From a checkpoint of a small transformer trained on Wikipedia: tied embeddings, attention and MLP in parallel.
Each number is 200 + 40 x the weight over its row's rms, rounded and kept within 0 to 999. Layers, rows and columns count from 0. The size before them is the row's rms in percent of the matrix's.

# up: layer 6 MLP up, 384x64, rms 0.255, rows 164-216, columns 0-63
# down: layer 6 MLP down (transposed), 384x64, rms 0.0965, rows 164-215, columns 0-63
up164,092,261,186,245,207,138,197,177,206,184,205,183,170,184,231,240,206,178,167,187,181,204,193,174,207,197,218,135,210,178,148,211,89,279,172,210,162,255,184,207,188,203,96,178,182,172,244,203,219,265,215,285,148,251,217,171,214,204,250,213,199,269,280,272,178
down164,086,128,202,189,186,215,209,241,165,136,249,186,182,269,237,138,150,213,215,181,255,91,214,205,212,209,146,215,149,231,215,164,213,133,184,191,232,192,212,243,190,133,259,236,213,207,231,170,165,199,203,169,268,215,220,222,220,179,190,194,257,180,69,177,221
up165,108,151,276,221,201,141,193,235,170,158,205,242,196,242,216,198,228,196,260,194,158,228,209,283,217,146,160,261,154,208,178,275,200,202,295,251,214,277,194,230,241,214,187,186,100,206,193,179,158,131,241,228,262,199,212,165,180,195,230,229,249,190,209,187,164
down165,119,239,174,190,180,281,231,136,238,202,240,236,205,191,215,144,234,168,188,247,182,237,202,165,165,173,278,174,177,212,233,144,139,185,228,162,144,208,304,154,120,221,178,201,191,167,185,163,207,178,162,96,161,195,191,214,183,150,202,264,213,133,198,181,214
up166,104,173,162,145,217,212,208,150,204,215,194,203,268,223,106,187,241,232,126,206,224,140,182,179,178,203,217,184,214,203,233,281,157,158,206,262,223,289,179,237,197,142,162,194,161,198,164,187,216,165,211,229,125,170,138,176,225,172,190,209,91,249,229,155,210
down166,103,166,177,241,231,191,190,211,236,191,194,244,172,166,223,147,167,134,232,158,163,165,250,108,171,159,261,182,246,164,218,144,167,191,223,188,221,167,155,166,144,144,152,213,257,196,277,211,181,192,175,168,269,306,203,224,183,176,197,273,249,170,230,200,184
up167,097,103,165,128,232,206,189,204,192,231,227,148,179,207,152,234,234,204,253,181,202,235,225,219,243,208,216,165,264,266,155,251,175,128,234,123,162,215,189,262,180,141,192,136,195,175,191,217,237,218,288,177,202,230,203,184,251,274,196,263,207,161,201,219,164
down167,085,185,170,212,183,200,185,234,239,229,225,216,167,226,175,178,140,247,133,176,251,157,213,179,120,216,193,210,172,155,178,186,196,237,154,229,264,208,255,234,223,235,215,174,172,272,218,202,71,195,185,292,185,194,207,181,174,160,202,131,150,270,199,207,269
up168,097,186,191,204,188,209,237,234,233,152,216,196,205,258,186,304,190,293,247,246,227,140,129,190,175,267,183,264,200,175,179,191,223,267,154,228,209,236,179,220,229,180,224,108,215,216,166,200,227,216,213,264,253,190,179,264,206,193,251,246,217,199,248,249,140
down168,096,217,230,157,208,184,136,158,202,193,120,204,205,248,143,199,192,164,173,205,266,220,199,203,190,209,133,151,176,182,286,238,162,169,236,275,224,156,147,183,235,257,137,165,182,192,280,163,211,263,274,234,219,185,216,145,186,157,226,228,187,128,217,175,183
up169,102,187,192,222,147,214,246,165,150,283,222,116,216,198,170,236,212,216,182,245,269,161,242,156,179,155,178,229,262,140,263,217,153,284,248,255,158,144,151,183,230,165,195,221,184,142,133,191,215,215,199,239,197,212,185,248,188,192,234,156,164,189,267,176,178
down169,091,153,145,251,231,178,207,250,194,154,214,244,237,193,244,194,216,207,258,158,182,226,174,198,132,214,245,252,187,223,249,213,217,224,167,166,160,268,194,161,200,222,202,174,127,193,174,114,235,217,125,153,199,176,211,253,194,195,253,196,311,252,246,155,251
up170,102,124,281,205,190,99,228,200,207,195,213,161,209,240,242,117,191,167,146,173,244,214,158,199,223,229,233,171,181,186,130,161,199,215,187,218,172,170,179,241,183,215,168,133,199,236,288,217,81,176,231,159,236,196,219,142,195,197,232,207,164,229,248,204,194
down170,110,188,185,225,200,186,212,227,208,248,205,136,255,141,163,257,243,193,205,220,91,230,214,207,187,245,153,171,238,277,201,234,174,206,232,217,207,216,161,129,250,232,262,171,280,225,149,244,194,210,180,256,179,145,179,184,184,211,184,181,234,155,212,191,87
up171,087,186,209,133,178,158,190,204,248,177,212,253,219,297,223,197,176,160,250,224,224,202,197,109,157,190,130,190,249,230,165,238,116,179,195,195,169,224,184,209,151,199,129,173,204,191,120,192,276,195,207,221,214,192,180,213,194,166,238,171,183,118,192,233,296
down171,106,182,221,220,220,250,210,197,200,183,174,191,182,244,173,190,204,229,180,174,203,136,195,164,269,175,188,271,184,188,190,221,144,158,177,301,204,134,215,169,220,149,257,218,168,203,184,170,225,281,337,192,164,157,235,186,273,215,209,199,167,203,225,239,127
up172,101,172,205,218,194,139,184,142,197,193,178,219,210,213,79,180,271,154,162,215,198,182,217,238,166,149,190,186,183,210,264,253,228,199,198,223,236,150,214,210,138,213,149,247,259,193,198,232,188,199,173,136,142,202,187,218,202,177,198,226,142,229,233,317,287
down172,099,166,212,179,293,184,186,238,256,266,216,114,281,200,151,210,176,178,155,154,153,265,222,201,234,285,214,224,203,259,181,189,210,178,176,209,176,198,210,199,175,282,131,143,173,211,232,248,230,168,206,214,185,186,205,210,267,242,219,185,187,116,236,169,184
up173,101,97,154,209,211,177,212,197,244,246,252,200,202,212,241,197,260,232,193,139,251,200,217,179,198,197,191,141,182,318,192,200,187,209,304,215,227,169,242,243,224,185,209,182,165,220,195,163,190,267,184,202,188,151,273,124,178,227,142,175,152,173,181,163,236
down173,104,263,193,134,189,180,204,193,177,270,198,179,162,255,251,147,210,113,212,200,180,166,200,221,247,232,140,173,232,175,226,186,244,176,108,237,173,195,163,179,263,141,177,213,237,177,285,179,270,191,147,217,225,224,225,243,242,192,202,133,209,265,223,163,181
up174,109,179,165,234,229,202,139,219,190,208,256,203,123,214,198,130,210,272,227,228,218,217,155,242,140,198,144,187,175,107,189,176,161,228,229,196,211,201,196,196,244,158,247,157,123,289,283,275,217,201,195,203,201,145,155,205,179,170,171,179,269,231,217,200,169
down174,120,200,191,164,245,243,224,214,135,201,160,165,186,252,228,232,239,178,258,227,226,166,150,173,233,222,228,232,220,201,256,140,204,231,272,224,203,149,199,196,219,135,114,169,159,154,252,173,223,213,260,216,241,210,181,101,134,196,267,180,136,185,218,245,234
up175,097,226,235,230,228,169,154,233,172,159,194,146,169,203,238,246,181,201,180,180,211,157,205,208,195,116,267,186,325,137,154,176,237,199,239,198,205,148,204,190,212,246,222,174,293,218,204,241,198,192,207,215,208,167,209,243,188,68,198,185,202,159,215,223,264
down175,093,97,217,162,147,221,207,175,232,220,197,239,192,228,219,159,215,263,224,248,236,216,234,189,162,261,185,169,121,248,186,221,207,171,226,230,250,209,225,115,218,225,168,272,180,207,166,163,262,281,196,158,166,143,274,172,207,254,183,162,239,211,233,195,243
up176,101,141,240,149,157,160,140,211,184,202,200,198,274,204,203,207,219,206,176,221,190,150,158,193,193,200,205,219,205,257,168,220,170,193,194,237,236,258,143,115,248,245,226,139,266,185,209,122,180,212,267,202,183,228,125,172,144,250,206,149,187,232,238,278,133
down176,104,263,119,190,237,236,277,262,216,251,145,186,186,219,318,185,176,225,207,250,137,179,173,179,207,231,220,180,226,217,260,223,152,245,135,251,277,191,222,253,167,177,219,239,167,204,168,163,168,239,214,228,162,224,225,218,226,207,186,243,230,140,215,174,183
up177,095,185,195,178,156,195,191,153,263,282,218,172,146,292,195,242,182,189,215,143,300,157,187,209,231,164,253,208,249,205,219,195,198,208,200,127,221,185,196,129,205,240,154,178,219,234,214,212,172,212,224,288,252,135,269,264,209,204,183,210,217,238,241,156,204
down177,105,219,158,160,164,204,227,152,204,146,215,227,193,188,186,213,188,263,197,213,282,170,196,208,224,220,180,108,184,98,253,225,255,201,214,237,166,267,164,269,182,252,225,220,242,211,119,208,223,236,232,164,187,178,290,229,146,268,234,188,215,212,221,236,222
up178,101,222,222,144,157,133,196,177,225,103,212,213,232,278,197,176,176,145,196,296,213,184,242,211,200,136,167,177,130,212,231,232,195,300,220,218,226,232,181,270,183,179,235,202,234,172,277,206,236,172,189,267,216,203,228,195,137,177,240,148,231,197,192,202,202
down178,091,206,180,195,244,308,193,266,212,201,183,165,263,174,148,164,224,191,241,163,183,236,200,128,189,199,250,216,172,219,182,109,188,131,286,159,170,218,273,227,200,268,136,204,203,202,247,210,180,258,169,156,220,183,282,217,242,190,172,221,213,202,199,176,215
up179,094,173,219,150,215,245,201,206,197,167,227,219,231,260,216,158,194,276,183,153,180,218,191,133,241,200,165,136,188,172,165,154,204,225,223,256,215,212,316,202,213,276,212,196,196,247,141,174,186,167,206,103,126,224,179,183,194,174,214,299,185,220,154,199,237
down179,082,167,222,235,162,156,141,190,168,158,310,187,251,160,174,225,215,165,256,185,215,215,262,229,198,147,247,231,202,155,143,227,216,155,197,159,135,179,154,238,174,144,206,195,182,215,166,159,244,155,212,186,192,151,163,190,218,188,207,72,227,177,264,197,192
up180,099,172,179,158,189,113,117,206,210,216,180,191,221,241,163,162,182,190,310,220,185,242,133,182,167,228,147,229,193,220,232,213,221,239,167,131,283,218,239,223,219,165,211,238,160,156,250,179,176,174,205,174,237,157,155,173,213,168,222,188,233,234,249,289,255
down180,109,119,219,279,278,213,243,267,216,200,179,239,156,178,212,262,193,184,223,192,267,151,253,218,261,193,158,172,227,200,194,247,257,154,186,233,168,199,267,205,184,216,205,163,211,191,158,156,272,198,158,156,146,193,268,196,222,244,274,169,157,181,198,155,212
up181,105,145,270,162,243,152,231,146,210,266,218,216,135,188,189,221,231,233,158,233,173,179,193,270,268,233,212,267,199,167,137,219,216,214,204,235,281,229,170,165,151,203,184,127,154,191,85,180,191,203,186,217,232,171,117,195,195,211,193,196,223,197,248,186,184
down181,114,237,135,224,230,250,124,166,148,234,226,206,211,245,218,148,194,237,229,182,178,253,230,244,148,117,213,230,279,183,240,181,265,209,220,203,173,226,184,162,209,202,217,168,198,238,202,133,207,166,188,174,128,230,307,245,187,138,246,205,247,199,233,241,217
up182,097,219,200,189,177,151,181,179,173,204,161,151,178,276,159,167,215,264,157,209,252,213,225,238,180,221,112,253,201,216,202,256,213,195,190,269,206,289,231,206,203,138,171,267,246,146,171,235,277,170,203,172,210,159,219,205,118,141,252,241,153,191,230,192,176
down182,105,242,209,216,229,274,157,172,221,197,183,146,184,230,194,185,138,193,235,164,192,208,264,203,231,162,206,229,311,161,259,187,281,211,226,187,202,147,173,158,193,234,166,245,208,185,176,118,302,228,212,255,226,263,147,234,208,200,233,260,192,209,237,228,210
up183,099,141,244,194,163,134,236,189,109,169,235,244,153,271,209,202,213,219,218,193,201,151,253,188,179,154,187,296,163,165,248,158,220,245,268,196,222,137,123,263,155,168,234,202,218,214,234,175,182,193,189,211,166,235,175,212,121,237,222,213,241,229,249,196,209
down183,105,169,200,211,186,256,207,186,165,205,159,174,239,179,160,214,254,228,206,166,219,220,229,147,212,260,189,188,185,251,301,166,247,152,176,224,256,215,105,188,266,213,201,150,210,207,217,223,204,174,210,231,218,147,285,126,275,192,220,272,159,124,189,214,204
up184,103,193,207,180,221,216,274,148,229,180,151,132,190,191,185,208,229,191,140,166,215,189,152,232,239,223,179,173,173,165,216,166,158,145,187,168,186,246,221,123,237,207,178,226,293,258,253,215,186,162,151,178,178,263,233,226,211,214,187,146,142,201,307,241,126
down184,123,213,129,137,156,246,212,229,211,256,201,241,233,233,222,216,212,147,246,248,170,224,184,182,202,241,225,243,279,102,205,203,187,183,145,249,218,245,137,201,225,194,234,144,219,147,214,152,138,297,160,155,206,240,222,221,199,229,190,190,187,245,143,245,186
up185,094,173,229,193,174,198,170,247,163,265,132,229,225,192,178,121,184,243,284,209,232,197,187,243,173,267,196,172,218,177,229,194,238,250,241,144,245,232,210,246,234,207,151,203,159,263,160,186,214,154,267,215,204,239,180,265,228,179,148,198,186,171,175,238,315
down185,087,224,146,187,177,230,182,207,131,155,294,168,183,176,188,233,153,169,206,167,168,160,218,214,208,126,257,273,243,214,186,225,136,178,154,256,194,185,187,130,131,234,219,205,258,214,182,257,144,277,219,178,202,173,216,199,193,172,225,186,254,246,258,237,143
up186,103,140,161,236,179,251,178,144,188,252,171,181,235,185,201,185,167,149,187,205,207,208,169,202,184,231,302,205,227,115,220,180,191,218,185,165,227,208,278,227,152,188,214,215,118,184,293,228,189,172,165,205,297,205,223,128,183,273,161,195,190,220,179,233,150
down186,102,211,186,159,180,227,128,264,216,239,209,240,279,118,206,213,267,231,219,242,201,229,174,170,236,172,209,206,183,231,145,172,202,183,222,199,214,137,197,195,230,202,94,200,160,142,185,231,178,263,175,213,206,189,232,252,332,148,205,217,185,184,204,155,172
up187,097,216,247,164,214,194,220,135,194,152,230,179,190,221,212,152,208,259,215,244,226,222,136,101,134,200,155,211,263,149,168,197,248,248,244,233,243,130,246,184,226,198,192,194,180,229,161,168,160,239,134,148,193,258,206,173,182,180,239,174,260,237,134,261,227
down187,096,156,215,238,190,181,210,290,184,190,195,162,214,196,202,177,136,183,214,144,210,177,186,247,272,206,257,129,231,235,132,163,216,207,224,218,194,192,270,197,214,243,221,174,198,268,190,191,166,157,310,171,253,151,204,279,200,247,257,147,151,189,177,168,234
up188,115,190,180,223,142,205,171,224,204,289,213,165,190,238,256,199,262,165,206,210,231,211,135,207,174,224,240,234,205,163,179,177,139,260,268,175,210,313,180,205,239,127,285,225,109,219,184,182,222,153,200,194,194,206,161,206,131,243,156,190,216,238,175,209,186
down188,097,304,198,217,212,233,126,204,199,216,207,168,230,214,201,218,224,148,151,210,94,175,210,258,135,174,264,202,151,181,186,237,162,191,193,114,229,284,171,214,225,214,224,170,144,174,211,156,189,189,183,244,183,153,159,209,201,216,136,199,270,163,208,146,169
up189,087,188,268,202,240,208,195,192,230,180,185,212,250,160,183,135,271,156,193,233,209,152,188,137,193,185,237,246,164,50,203,263,241,216,202,155,197,199,198,145,186,215,230,204,213,161,187,240,200,159,109,190,173,226,181,186,255,237,258,206,180,178,245,149,152
down189,083,176,191,121,202,159,193,195,264,172,236,267,181,203,180,248,185,193,149,179,194,273,235,206,223,112,221,202,148,263,239,178,174,212,236,224,254,218,157,145,202,152,271,208,120,210,265,147,173,218,206,123,224,186,212,195,213,217,175,253,254,160,165,241,162
up190,111,100,228,242,247,131,136,280,259,200,209,194,192,204,215,211,250,225,194,229,220,195,168,240,239,236,231,158,130,242,203,246,195,200,219,213,195,225,249,159,177,207,201,200,212,331,209,208,230,189,152,286,213,279,193,190,202,164,235,244,193,181,215,180,175
down190,117,179,114,173,162,184,141,155,185,221,168,200,224,150,192,169,189,235,204,203,218,184,179,234,148,199,222,135,247,225,162,204,184,234,223,169,211,241,226,133,169,261,181,144,279,187,171,188,147,189,253,118,183,117,199,232,125,212,219,195,167,214,273,212,282
up191,103,186,172,203,164,179,235,228,154,216,249,245,184,134,172,119,211,198,143,142,161,258,202,223,239,235,198,222,230,186,123,214,220,159,231,246,245,263,248,156,245,197,203,225,177,183,139,227,227,188,209,169,111,204,135,216,208,208,193,205,257,206,208,318,169
down191,100,253,194,196,248,218,150,214,198,182,194,231,191,178,184,211,180,201,228,247,247,189,210,183,131,184,265,132,184,233,300,186,229,304,122,129,199,221,135,208,141,240,170,205,234,185,188,163,220,175,169,188,236,187,266,216,208,230,167,163,291,181,167,155,215
up192,089,160,223,173,239,201,168,221,215,273,161,226,180,229,226,192,185,184,181,181,191,151,114,251,218,247,245,218,203,238,181,217,144,187,235,120,232,207,272,182,201,254,211,190,221,253,240,248,127,220,249,281,220,248,238,226,192,186,117,210,126,153,224,178,253
down192,084,205,198,174,188,124,212,160,206,152,258,157,208,198,165,190,208,228,190,151,239,210,274,191,135,190,140,249,214,157,174,196,237,280,172,301,171,270,220,255,218,66,214,154,177,176,207,185,189,157,226,162,157,218,184,212,197,183,224,168,199,215,153,219,221
up193,103,149,245,214,210,242,208,214,199,191,225,240,207,187,243,190,262,198,170,204,229,154,299,174,202,150,262,250,191,144,193,208,156,273,217,181,177,212,198,267,132,216,175,257,125,240,157,183,164,158,96,169,194,223,217,206,187,187,222,257,130,178,146,225,226
down193,112,189,205,165,207,142,144,136,181,168,210,208,274,189,217,186,201,251,268,177,155,189,279,211,265,139,214,216,228,218,283,209,200,177,213,203,164,264,229,171,245,165,207,212,217,129,281,141,237,214,166,233,193,237,248,190,259,139,153,212,262,161,210,172,187
up194,096,176,147,223,254,160,227,174,167,230,216,237,191,258,213,203,193,207,278,226,203,228,214,216,161,191,202,237,170,124,264,224,179,202,260,303,181,142,276,234,184,167,194,204,205,213,137,218,205,247,108,240,193,173,173,208,254,274,192,220,152,240,216,134,177
down194,096,300,272,217,151,205,249,250,183,261,164,227,199,147,220,165,219,155,199,211,197,174,146,172,240,210,199,134,136,233,191,199,270,206,132,196,165,187,222,161,215,226,196,230,281,255,172,218,210,124,252,207,172,202,162,186,218,130,254,203,270,222,217,204,181
up195,102,182,300,166,184,194,149,159,137,215,204,257,147,280,216,202,131,216,203,187,219,152,121,270,115,173,175,221,210,106,173,235,124,207,150,165,180,152,190,174,236,216,220,199,191,264,216,220,187,185,195,164,226,203,220,201,223,190,230,154,184,211,251,226,228
down195,112,221,151,162,198,188,218,196,142,218,162,203,191,104,183,100,182,136,238,270,211,202,231,146,225,223,221,136,164,200,216,196,188,200,225,125,258,255,250,165,221,232,150,184,213,176,249,160,176,179,232,212,238,251,158,299,202,232,183,226,189,203,235,138,168
up196,117,122,193,200,183,228,173,206,240,159,224,235,226,179,186,196,168,205,236,252,210,219,228,287,193,139,206,209,205,174,171,231,160,123,185,155,250,277,278,130,154,243,217,269,183,257,167,176,174,184,193,168,252,189,225,268,134,226,214,158,171,206,192,236,129
down196,120,166,204,174,225,270,216,220,212,246,225,194,175,177,182,185,270,239,270,208,208,230,181,205,191,116,225,222,223,146,141,171,189,204,145,160,204,176,202,177,117,107,221,234,200,201,156,168,114,127,203,200,204,247,213,296,169,212,137,194,190,234,246,150,196
up197,096,231,152,197,57,222,154,209,164,198,170,207,155,159,196,145,191,202,285,185,212,189,211,180,230,181,260,185,234,168,165,194,219,196,243,118,163,207,236,160,213,204,165,203,127,217,212,167,211,230,223,213,163,215,112,200,173,192,248,225,271,206,244,271,242
down197,096,144,238,200,312,188,288,239,201,173,220,230,184,241,218,193,251,203,183,207,184,172,181,180,141,236,165,284,236,237,144,182,190,200,119,276,212,215,153,219,222,217,162,175,168,170,208,250,192,203,160,192,171,187,276,261,227,187,158,207,159,171,118,187,173
up198,098,113,200,165,214,230,260,219,151,190,192,142,164,210,274,197,205,180,201,230,214,186,138,248,146,167,201,190,217,88,200,172,191,239,211,196,195,157,216,205,267,179,143,189,170,144,152,211,217,195,215,229,195,267,150,165,166,233,206,175,181,112,261,248,269
down198,101,256,180,230,237,170,174,241,205,204,211,138,219,211,190,151,131,209,217,201,215,254,238,213,219,200,155,183,216,196,161,171,257,228,232,240,150,108,156,168,184,216,221,147,220,213,197,294,135,151,152,118,250,182,193,220,218,144,247,142,244,267,177,154,185
up199,117,135,149,150,119,143,259,172,208,192,189,233,167,226,203,135,195,198,202,203,169,243,119,222,176,193,225,206,164,169,180,212,228,237,131,172,233,237,231,161,158,213,137,170,180,157,141,200,243,178,131,214,242,142,176,183,219,266,266,175,286,187,220,158,211
down199,124,225,243,277,263,161,185,191,255,114,190,218,223,205,194,123,207,154,272,132,194,137,147,230,251,267,183,244,209,192,263,213,168,196,252,180,190,267,157,169,200,236,222,205,190,169,208,190,251,235,198,229,215,191,187,180,183,155,256,203,140,170,260,217,137
up200,110,170,125,159,194,245,153,149,234,230,217,140,226,213,145,201,190,266,188,163,167,179,260,260,248,161,180,192,212,166,159,297,182,181,162,156,236,246,222,199,171,223,251,174,210,259,214,245,222,200,240,192,226,289,260,161,154,246,242,209,252,204,152,195,228
down200,107,223,161,207,227,198,267,170,205,225,271,221,233,230,167,207,221,156,185,181,139,198,222,166,215,167,188,182,209,178,229,177,247,160,198,232,260,302,148,151,279,194,189,193,176,177,308,213,254,178,222,139,168,135,150,188,180,161,201,219,192,179,206,301,169
up201,097,210,184,128,125,217,199,157,171,205,256,201,202,138,161,166,275,126,212,187,193,269,140,275,155,177,244,178,140,200,194,203,177,141,237,271,187,180,202,168,176,245,165,166,230,130,219,205,207,228,205,231,215,186,179,149,170,228,241,123,269,194,199,241,214
down201,093,257,183,191,208,157,215,246,131,159,179,191,207,226,176,149,184,187,227,216,209,184,239,153,149,256,190,150,281,137,178,192,153,185,158,206,210,181,151,224,214,172,179,188,233,179,258,179,134,268,200,154,191,264,189,219,103,185,192,232,187,124,245,182,104
up202,117,227,250,304,190,247,223,183,200,172,223,256,201,185,188,185,214,231,99,250,247,180,235,167,160,220,137,195,264,103,205,192,127,190,141,165,163,189,200,192,223,200,181,156,210,192,197,182,220,169,191,174,146,206,165,259,163,162,132,150,259,248,234,200,221
down202,119,145,206,225,252,217,239,222,230,203,184,156,218,187,179,232,235,202,209,128,200,265,196,165,123,182,184,213,208,178,163,167,313,263,243,233,241,201,190,281,268,150,211,219,167,204,195,204,238,224,207,186,250,235,174,203,267,259,241,179,247,161,217,224,293
up203,105,217,205,124,226,179,184,152,264,187,275,188,280,166,196,212,185,210,172,154,214,269,193,225,221,175,210,193,169,186,180,266,160,158,198,224,147,225,160,249,206,162,201,239,204,131,178,163,275,169,202,225,231,92,240,188,194,207,182,178,303,216,231,153,237
down203,105,264,195,198,189,200,163,131,130,212,187,191,148,181,204,161,231,198,207,167,212,150,188,134,177,203,216,173,198,234,195,251,48,188,176,164,150,205,165,213,124,151,117,207,163,171,274,190,200,186,212,254,202,154,217,128,250,199,179,195,179,210,207,185,229
up204,106,173,172,311,235,166,209,201,213,138,254,235,173,260,182,193,250,230,237,207,167,253,172,220,240,201,207,214,238,184,203,211,161,192,259,218,260,148,255,249,186,235,198,148,251,205,117,180,198,179,151,243,215,172,217,233,209,136,195,115,150,268,206,178,151
down204,113,210,213,251,177,195,275,235,110,237,171,181,190,186,196,271,246,223,139,166,135,246,246,250,227,180,224,264,212,245,238,287,231,249,125,195,242,217,187,215,172,172,187,270,176,244,208,160,167,193,196,185,195,218,215,248,204,222,210,273,265,225,219,145,200
up205,102,171,153,181,185,191,156,215,213,214,217,238,270,143,181,208,149,209,181,224,212,173,294,183,253,326,204,169,195,183,137,247,201,183,231,240,180,191,191,202,150,161,81,158,185,239,178,240,232,185,150,141,191,237,176,214,166,187,211,146,174,206,154,171,164
down205,109,172,261,284,216,111,214,184,169,257,166,121,155,196,193,187,233,218,210,209,202,218,208,232,187,172,216,202,203,138,233,177,235,189,150,140,178,205,196,160,254,208,239,168,226,134,240,191,191,192,203,181,200,178,275,219,218,170,179,116,257,263,221,140,299
up206,109,168,200,228,237,257,178,138,223,140,239,171,233,119,150,170,312,220,210,161,185,235,242,256,188,225,198,194,199,235,229,250,206,181,250,148,215,239,159,270,178,250,166,136,189,228,271,162,206,246,214,211,219,252,194,236,161,139,161,207,261,194,215,191,226
down206,107,185,223,252,175,227,158,157,226,185,177,249,138,192,208,120,161,177,179,163,223,160,189,223,124,241,222,155,241,177,250,119,200,153,188,181,168,172,159,205,92,264,229,231,204,220,196,186,188,199,204,186,254,216,210,201,198,258,113,214,224,285,207,191,271
up207,108,232,79,161,212,190,199,194,212,184,131,223,246,155,190,175,210,194,238,170,251,239,192,240,115,188,259,219,247,253,191,246,249,127,195,266,174,204,164,171,209,206,170,146,279,241,200,149,153,205,197,185,157,176,176,180,259,268,184,200,218,178,256,212,187
down207,105,210,297,237,201,193,166,238,207,202,269,250,129,244,195,194,104,178,190,216,199,159,285,166,189,199,227,213,168,238,107,190,277,247,165,163,217,198,235,264,165,207,206,222,237,187,202,256,225,178,165,236,234,165,235,228,167,189,221,256,192,208,136,169,165
up208,087,222,167,227,157,177,181,153,223,244,181,254,216,185,288,194,115,249,207,178,222,217,225,173,157,203,181,214,215,190,228,196,167,209,195,270,290,200,179,202,214,263,189,191,216,230,144,165,231,165,168,128,246,245,177,255,128,111,191,95,205,197,217,210,188
down208,087,195,220,178,254,195,171,226,258,182,244,166,159,201,209,187,203,132,210,187,207,161,113,153,207,220,215,144,186,192,175,158,228,220,237,117,154,235,134,238,208,97,238,231,149,277,164,192,198,225,276,218,197,184,257,163,214,247,231,206,131,154,214,187,245
up209,100,110,185,210,198,224,218,106,194,243,191,154,160,241,203,200,170,184,280,175,226,198,178,130,225,212,218,192,187,242,254,222,213,180,242,170,221,267,141,212,195,317,241,159,147,162,205,217,198,229,242,185,200,189,289,170,172,237,210,214,254,211,273,217,189
down209,094,251,227,205,183,176,190,193,190,141,82,239,183,225,226,144,156,194,133,138,182,165,185,197,224,195,108,215,144,259,199,190,166,192,172,217,186,191,266,189,247,277,153,161,172,117,232,199,254,245,207,185,168,212,189,186,145,156,200,216,177,250,141,207,215
up210,102,153,138,242,147,135,246,165,200,217,183,248,177,220,130,179,176,195,158,250,227,208,154,198,213,270,194,196,163,139,195,193,178,161,239,189,222,241,212,193,290,292,225,211,246,219,113,180,225,209,178,181,181,231,205,268,221,227,214,228,274,228,243,206,274
down210,099,232,276,214,209,212,155,251,148,143,192,238,189,152,264,166,183,169,230,109,213,209,245,122,188,236,260,185,191,218,134,251,262,173,203,172,152,190,223,171,158,228,127,129,168,177,171,217,194,157,200,126,204,222,223,177,177,178,143,240,164,209,162,235,216
up211,092,115,229,140,224,168,227,285,170,214,276,159,110,192,207,257,184,243,209,184,160,159,206,180,225,180,235,245,164,246,235,239,240,177,247,215,180,194,181,175,114,142,212,268,242,159,162,203,210,233,99,177,169,222,232,159,197,204,208,195,206,181,188,182,232
down211,081,227,210,200,212,159,198,164,156,207,194,185,222,192,235,179,138,150,160,163,174,89,167,241,241,208,112,167,211,181,170,165,250,218,187,206,206,121,217,208,249,217,277,217,191,219,235,211,188,207,152,172,211,221,234,142,203,221,152,233,110,257,130,116,193
up212,097,147,194,267,178,156,160,205,221,116,176,224,211,186,188,179,185,201,202,232,183,156,214,190,185,176,138,216,94,246,221,271,222,179,219,143,187,284,260,147,263,235,146,147,195,214,192,257,273,210,206,241,190,217,201,184,217,185,202,255,228,124,211,251,171
down212,096,179,202,219,126,180,217,187,172,176,164,214,260,203,269,164,230,235,220,98,254,193,283,254,172,239,260,200,216,210,216,154,174,190,262,203,230,171,192,122,221,203,142,188,248,191,159,174,175,201,158,195,228,198,246,235,234,257,188,218,240,270,157,285,223
up213,104,159,147,155,179,169,216,135,221,230,167,223,207,151,199,194,119,254,190,203,223,214,183,158,247,216,181,211,178,172,157,241,269,165,200,174,272,242,244,194,169,248,134,277,195,187,202,168,233,182,188,227,205,99,197,184,111,168,264,194,136,250,166,224,205
down213,100,218,232,229,157,201,148,222,166,157,196,260,185,276,145,143,300,197,201,176,228,159,212,222,202,225,209,210,237,188,205,152,208,231,205,299,190,210,153,167,220,235,147,144,208,144,207,227,254,220,238,238,234,276,202,172,241,114,221,188,144,207,224,143,237
up214,102,201,230,188,210,194,201,181,210,258,187,248,238,205,244,183,257,197,197,170,225,125,115,244,159,175,273,245,171,255,155,247,146,190,215,139,224,267,226,160,160,206,194,203,182,255,183,218,165,156,176,192,237,157,218,149,270,220,187,149,173,284,115,172,218
down214,100,208,167,198,257,211,199,161,204,180,187,236,201,154,212,162,135,112,168,157,198,204,202,217,205,179,215,206,215,179,178,149,119,213,215,209,230,214,190,254,198,276,207,172,280,196,131,148,197,250,197,194,125,108,111,248,249,182,239,199,225,206,142,189,267
up215,102,184,204,147,141,173,170,268,158,132,186,274,205,207,175,265,221,223,220,128,230,177,205,180,190,244,159,231,177,274,222,173,225,196,212,147,198,226,244,248,298,262,212,221,190,169,223,227,115,146,161,228,195,198,136,226,177,218,137,201,177,190,254,208,158
down215,106,217,258,179,202,183,200,258,191,140,162,238,195,257,256,245,220,194,196,175,247,148,159,236,263,203,138,234,194,216,243,248,226,99,166,194,237,239,160,143,235,149,223,155,128,188,246,198,206,255,206,163,137,164,213,186,159,194,212,231,144,211,252,164,143
up216,106,200,241,140,186,207,151,206,198,204,251,154,165,235,154,212,189,307,218,313,226,230,230,229,189,217,184,211,175,189,204,152,230,179,185,180,184,202,206,217,225,124,251,189,234,186,220,208,144,176,205,187,186,248,280,231,197,239,116,149,96,157,166,223,213